config = dict(
    n_layer=16,
    d_model=64,
    n_head=3,
    n_kv_head=3,
    head_dim=32,
    d_mlp=256,
    vocab_size=8192,
    activation='tanh_gelu',
    norm='layernorm',
    norm_place='pre',
    norm_eps=1e-06,
    positions='learned',
    qk_norm=False,
    attn_scale=0.177,
    bias='all',
    tie_embeddings=True,
    parallel_block=False,
    init='uniform',
    init_std_qkv=0.0625,
    init_std_o=0.011,
    init_std_up=0.0625,
    init_std_down=0.011,
    init_out_by_depth=True,
    optimizer='soap_variant',
    lr=0.00683,
    lr_mult_up=0.85,
    beta1=0.95,
    beta2=0.95,
    lr_head=0.0171,
    grad_clip=2.0,
    warmup_steps=200,
    schedule='wsd',
    decay_fraction=0.916,
    decay_shape='cos',
    final_lr_fraction=0.05,
    batch_tokens=32768,
    seq_len=2048,
    doc_mask=False,
    train_tokens=112800000,
    steps=3443,
    dataset='wikipedia_en',
)
Each number is 128 + 32 x the weight over the matrix's rms, rounded and kept within 0 to 255. Layers, rows and columns count from 0. Numbers have three digits each.

# layer 7 MLP up, 256x64, rms 0.108, rows 51-150, columns 0-63
066112100118150136166130071117152112122088081166157143116169099147167139131094064154172091140125152096141100071138118099216097130157131133068121125113103180077058172108144135135139131102107079
156109121139212103068132162181128161168136097145123108137136094151188170112103142144103124116118153194150149150101147165168126134190130138097141138135119121175068101093082194163097123080076132
127136130107131078148075187182144108114066168154135141080109180146160120139070143061107092093117109098140109137189122140074139127077121136096072221185127124220076200145137151154128096121143129
151132141104137067164139091094076091119080141123111112143153180139208112161176141125094088111139125169197119133129123114124097142122114164092114175134143147145101175129088158149105124072119096
125171174058099126092136125159121149107129116070105087130109160091127150137126103066135109138125129090173157124138137122123161091051089146139099152147078129126144086161084130086095109094096129
113117173153167116105125091147133116132155107167152143083117150096097142108136109118111178146201149128096180115150112141150122087155156157096125132112106200180153124096111137119095078126117111
082099138135094120084103081101127136135130100099132139116214113064120150148090144155138100156204108127081114072074172205113162070117086176073032141113126114113112156170081134092109105198179085
135119160117178151134206136156169114139150138103151135129136172123125124122106127135109127140155174156142137103183117155160147196173140239131190177130134091179131128097103142102121110094130121
095144011209083090105172086149143135074130098124047085087173075068134060191156139093148106090131125125105100134126103166053130109125111109087117139154171139145188085142101161114099149133095124
093119104148156028094092080087148082093110160113118132186077151086089171143093182102115139118149129116086146118155173168154056138119130156064135127121205126170109084162104176129125165122144125
133078060122134105137170108108083145093168140107091142104182084067135116156122125156086137123147137083137114125061144131145189163178123155110115147163135136161121216153067168130076167092183115
134138107168148125067129158124112123149130148109098065140122089142077125097175093151079114187131146118098075107117151152090131166153082141131177128112145073170185167122107102096109112098091108
131116057152098140183185134177182148088130187096163062213112107087096096159193130120133136124141125068174101109143096165078068097096152142124156080144129171052090097084143218104126146105176159
124171106101114134122112145112119127166115146079097067157138117114124167096168147106094178056052095114149113171149171160107069133143112146123101112126107139129124148126054169123108160154147154
133112140145122152118142113114154125129096145174084175141189112107084119100160117058067143164111126203120066085126184128086123140124095142139132101154115121114155127050148186124119069156110168
145115140138151163129180164114101152084175144124133110109095123167141124117124145133121076125140123153141167112105136141139145176172092126075089126153160152126154150078122120179075136096116145
071107078106154119026131090137072178094182140140082088140163185116153125123125181177125119132103155104160130129126141182178105137158105086077133114172151195076108080117184201174088138095174146
110095123098186119105149105164111118139083148149142127131141216101176147106133138134158111147146110077227164126089153164145167084124147107102112109161057107153152103161137122131094067139088096
085092112154132143129108117159129117150136076099115168140127132147098163062174163124138137130115150149115161168125190115141148192176072096083146205089103144142118147106128133100134145133128115
166130159108108097106153091107150103160139106130068127090135061162133114130128162124154199098097063152146104172127146128147114126118186142121112099145147114129139112125084153112163155135100131
137175127080228074077118120086099116174097110127064154216125146076227169134126138160098127073111065105151163121130108096151106115164057095087068064137146168129146109142114105146088083113115116
129156117136129049168130153055051138136154186087081173170166123060071133089144090130122042155177096077128111091157153153214147082190189169139104159153138151151104133134101167111145125156122075
140110138137110108139077104083151060147125109135118165109102135034139110151140097122177139080115120111153125106174136095105154095106077139129095101126104118106129116145125126124141191096130122
165125133106157128120123087107072167171149118166110143145098084097129141080121174141121128176106119122078177059102133128097151146089104133103086103163141104123175114144115146077160116146133151
086134116166137168150153074098098124116125172110026163202161140112134173046075131134111047102132158062145062107092129119081168174100110146086138126157112069073140184126152106139202157079150190
135147110179154137126150120120141066152108140160106110159135081120164127069142169192123076121140134110103134139133143118082119149157088149148084102111137120159135176069115149112082138138061030
169141125055164129169136080142097101135100109097154114170118084127100095064057093138131102166081146119119145124202194153117092156119231153122077109133100078123103103110110135119127120155140057
142114135136104104130130132165066118148129136059090106139156118142138102100063152180122124113100176122131174119111176144168151105131138125136111154131155130109143151081172127100116089104134166
095211135111134187141114074120127113201171106134115062124129156135196169161110154085102146080167165142119083066100111135132114055093161113125041056160118143146074165125170091114136170111114185
123130145155096095104159151079097160124158162165126128148092147136204088131137180128065148094137090113115166096128137123075118139097108128132060113145174087131103158117176081137162125107139149
115085182147083070069149127143141144074106151119135112128088152186168151191163218138130095133156161158148104085137132150147161117125099185064113126166148125140182149135184153059089159132182135
214142082125135117081164122097069094191096159116158127194114122124146099102078091152130159097138101138154125108146125155145138159125116180088168130135172110080113129114136125111111109118090159
141119087147145163086120113151156100093180140115107135079116168134083119152154111126117112185146145103090165105166160148113159131156089144119130179107109124126096162172149160119148123182116079
135106164118098090108160079160127101162124133141126128120117130092153113146194087171125147233114093118140136138117148155152157054117124138076111118125133073168155116067156137165141136143155098
099044073095161110178195142133187081103113114132134064066120108123167118134096142130138115099124143076074134093175145085100081097075114110094144081169126123092099116128076124150178196089109130
148127117143117122136113060142103105164119129079125096113157103123108101133172088093086162162085083104109107170104134125104195157116106150099081172144128119086145126100132091141082155101180106
171106128152106107123089087173151143123107140150087123160186121122098110077124144059131155096145109098139177173086065116081155180120108067053079124136067097152163154156103180121105087121088164
057160103101191146134094125116127109143120146073105116165138117103146152029138096107177182051136082051161160136132175199061078142137110093102103160110163177127130096162095129139145156152157108
094086141161099107104204076133124074155107193098151078128190104113066072109110164102087086141167161089141163149086120156116126164105067180090130138085143137147110131109176173200096076158098094
122117106088110151154185136120136079141131098119145162152148084110144155117102168125165094167138099124150158090174149148068141114110079073121114108139107101049128102093127131151118124127146166
084177127115145147100139056139162125049123106094145124071117130120134166096124121150113136156192154061126096117123135141189205133169155113094115129136114147104106154135108156155088071139142177
095099139112149129117217092128129062112140148108140171090092121159108099146075124137106146159153102142171148106129106135168103121103127133130091128104138126200120165163123156134153122125155125
093021085137043109104085086151092059127097141096079024192163114102182108100155041059175166230060094133103059174058123098094160117071099101068084186121101040108139133142142076134118103089184152
190118117151129130168129119140084081112152105132084095139146146105107084124119081163129189101178136146108169105143155171167090139193130099101142119106119129107130118161121139165091125080173124
117104111196111155167117118125126139134109138185162126079147068106187101101071082182123125162156154152091148124115117170141112108158129193139124119174135120186180179116114157143144099116165123
135078058133150136121152141060043137094145174154075051138071101018149154053151122112148107110125147070114079084110055127132141066083201160071076064133141152087114170032129149105052041052138092
101158112103087085127165142069193094134092144130132061169133123141175129160077103106085108145171129137118066135151139152112110113160154100122158175131119102079118119151161130127133150066165145
160148106105141116149183108142140105085094024108151130126131140120193114086060101073141133063163120078107079124136028132109087130116167142116102124076111143109082087103085198144132138156117140
095107153144103135172112132090135067092126106104114127087157156118124187107117151089108102156130119184182075093140110126138094176110128095091163107072159102176107160075170125137099156165148087
143123161126110105130184089141144125171106134106114138096140141127112139128137105117139096148153116149128135145114135138145112138120131121138153177105106140088108171087147116162144113144175165
150124180119113133142192142161147103140160116158142164169116109068122132100126176105164104150214096109130117120115109168112166162136137132108122103169072091190153122147108134132131122116124132
091057065127190089102080178169167081088047114090108084103124094061103138092094145092098163090166101079061142104105076214216144192047071122171116137068092120100078134128113042187079150096127104
101130141172108144170146131128158101092106120078111129125174049110169115101102086097146095141168101114168108122128129166115172082158171125115121206067148118105147100118142178129083130149142102
114130129098121141099105094138128071093121147138147131113155088130106094110130133175142111166109107135110073124114166173147059101189198128098114128173144096140122131138086098051157106150121109
124130128167157085189114157092122118062098124141092115145167143108132086055113161171170149103111106147137102103193187167156114169143200149168130118124151107158107158141143191141136177144120142
143059154167083145134141140144131115156181123082108115152191096116124131154075173111131154133137137067161092107139153154151132172101149128090139162170064098102062104150096135125130163137167172
125099064123075135134153123140164087140076104144084098114127140092117137125150116111154134180165133146149120136103130136157140082121103134110119121134171122114160152067164072173172097069119127
158161157133195142151136098116122104147165127131144086115099125121113138142127140071095133089141142135117063130106137155131182127085140074140112054179115168097098164072152125121151121120174155
149117112090169186123144095153144125083110182128138067172139130113171200117186044123113098135106128140134166127170161138103136107131121142109132173108127151120125143151165131179163111153129143
128176178101107146116169123133064039130195112170164130160179110144144125135159142141189120152136096115080046123123101187130117151115136119080114166121152201166120086114138112118162119113163152
161117160151138100113158140222099114097092076103096116116106091117113121144081118127115115100142121146169176103140142158077150135073141163116087110114126147105118135088188174117133107131166109
112172083070158114093149104087112137127154084158070169150161119139144144109151105119193083141145128151097100147096183145159104172211133128140086141136151152101128134155091122131166135158050097
046105164158076066090131160087110100137117143141092124100143175131113111143184173117090073222205129112082130151143133080124135158143067139062203152144137115115138128141140205119114130108116152
139111085157190177131184110135106077110151119112117182145141143156129092084116146084115086148145108100153142108116105138134170159090121098110138130109111151161165126134134146100124106167131127
138144155132156157154115108134141146139107086126141147131157163083108114118133124036172128091125128110156134151125125050164161119179110177105184152115110155121149124072130134119109147097151143
134129143117128190170157104106160099098117109119108134074171183105112151099138162145159163110153104155117098146122129142124121151093154155121131100143176121094105156113106169105196141105161114
177155154140123098104101137140123102145121160115108105137180136144081059134140135118112171146108143104185145114150133172074152130126097154147115157115114096126144205124166169187122165162136118
159125125106122099116121131104091126079094121139126052160117158164136104105100134188069096167168130128120136166133124204116148081098038112109074156157172162107075148161110113142109073087132192
102168135110093128099103085109121146137141142194105121131116133148106095134134155079081122148110095145164113101119099108073099122180119124102117147157208152080088147155106113093187140142088192
145135063165119148151172140154125105089127099100079128090137111078103128159113076088167148086130087168142157169086197151104149118123094080148075136145152127137134181131146138222118074072106110
142171091121107121122156136151094129133155133125174108072155000117112081095109142089067132116154094147076140101152154144078140122098060152123094092173093059171127121074112102101126141181111111
097113062126130140124159129091129081139085059152110172127156163146093159141173086028062087139175068124120134061185128112116125096072167093173083090125139179099099154053155157090118046140080128
042091093110089230108159093130190074117128132180101063160075157082109147091088193177145037186117080121113111097113135187081099125155177141105092134095116109108103124115121083093073145158093145
121089136174126106162132087155056159126174067110102129051123131111168162139134181130112110073160128116137160114155164109129170121130155085113095140088168144142105123110100103160109119076107118
076062093149130098088086059156103130093142169192104029074092144142139177104151145090110132144137100019103112139157097126111091107125148086107163036120251220130111095165183129175116107108107124
086106094176149077124129095097111087138139104127128155171154143130078129124100141136183168130120140111120100084136127148141136163140148102154078150137109177133168113145133125122134078131153144
129134113110148131103159124141115136184160119161159089139098180179150116112114148072063163115077148162149160133141182128146168147119111182114099111097120155160083132174127118091154127128128141
131115131137189146160151126081171122170105133141109118103187217160181174067051123109118129135133124114103158085164100115115101199137217109102078178123090079141154149100150127186176189185155184
111095132139179128118135169139119117178194107123152114163135144153152095138122118149122122192122126116089095111109130155107099137174150152142121098117108108115199141107149123109141149107040110
122093069110114156181124042163085108100181183125056109071129093091115110098123103123129054139088074081143129083116162140065114112139122186140105068113121163162091049099133115114110133083123149
135145167088132129206159139117192147095168086143092144128128146090160132115135135091154107174124103166136113133141186148152157107137167033118141171150114152117145121108130175128178109102164089
115092133142115159202120077106120124148083110138130100159124100084143139088135123118124152038148149146101069184111152161126199190080150104128084148139102165099153198111155161132106098069130140
134141167117105123130133119117106141141144127148149094088137133155138163159165074113084099149131146177065090104184157125098060056124144116075083109147184136136138137109153103100166096136115094
141079118121088116130140145137099141195134106115112070087122149159131098126130155155129119107105125100075130130142173132096142134140145112145122146119136115102150138049111144128121110155109146
107147105132118127088074141167119141117150107115119135089126176123086134143101103143104120144130120116121143153164133221090092084164103104141126095186144084131104133122082160099112164143120126
160111102158129126104089092149107105119119163098138105160122132167119137134090088091118152128162135142138134118072131139139092059131139184144106142133104126161145138126172180131125116148140122
205087151089127136118129115140128118167138054120128114117133100145099138121116155121111102171170129114132160077198111161115146100177122133130134167143107117089105104123153142119132138070109148
100137122179100100060108156069074072114142142142047111063128132090098095093082093040107088160112177036087136123085163148168128132099068080160165077181094100070140081146169129097115121146107084
208147116122132130104127088135105085171072177101127093091129140097121171156146130137138164099116111127152127127093153189159096141126088184091109082157216129101015102108137130126092162168186110
120158108161161155147107159143157099134072108145145099143150128166121061126131048090167133146143185162130130114117164160114131140146119105112144136132169162133098155165077156099094146098175154
082112146143071144160096113180075162194131126153102145189063107096198151103148094129133114158139150052152142040133150079222172102138155145121096145130168115156090149077142136125110172181122165
121115159158144092150125082140166096098109166051127114116099089130092125143141114124094082098128097140152132116111088150128123104128109106076107116148109136112153115137104120146151136150150098
119139119157137129124150058088156103124158130142156098124159128077144089123158123122077116170124157089090118151147107126128039169103194112122096152160146153133138184090155135082122168120115085
137149134128113115099127117123158066159134165109160087179098166105102158134067159160114185111098125064153121120083133124176059175120088148149118147088166188067109137158133128137172122158090151
139126117179140079065137170158095128193144147159145112186109138154167146099144183155137103130112099115081102109128151145096119137125139188121167086138068122113104119122094150074133102091100093
067141166135141092095121100094106131134140103156096067130149165123144113146097129130110124082124108105141128122134155089066109118133108159152109111192124126152161139115183106125135199137082047
126118097148106108135125129118132134123175175106071109094125090189138104118119145127086102111121108058150108143199127176109161088105071105095091151152136220147150144099078122148088118122171118
119111102164117121128129103142151134121096138203106115146121113079127158069120109140180067127165132181130104098167166117099169117112127182114080166163053151143060126072112185144171114119135144
128113141089120126166114122132076093121100120129044105081110141106158116107123130101113122088125112130117080180121152143146111077153139103118081120104155092175122114144144135164161146106106136
117153117121156113139117114162188134164115101117134126110097095118127148096119148115145082136188139104153110124125171158077116148153180123098130137157131210158148123137140089129076091155186116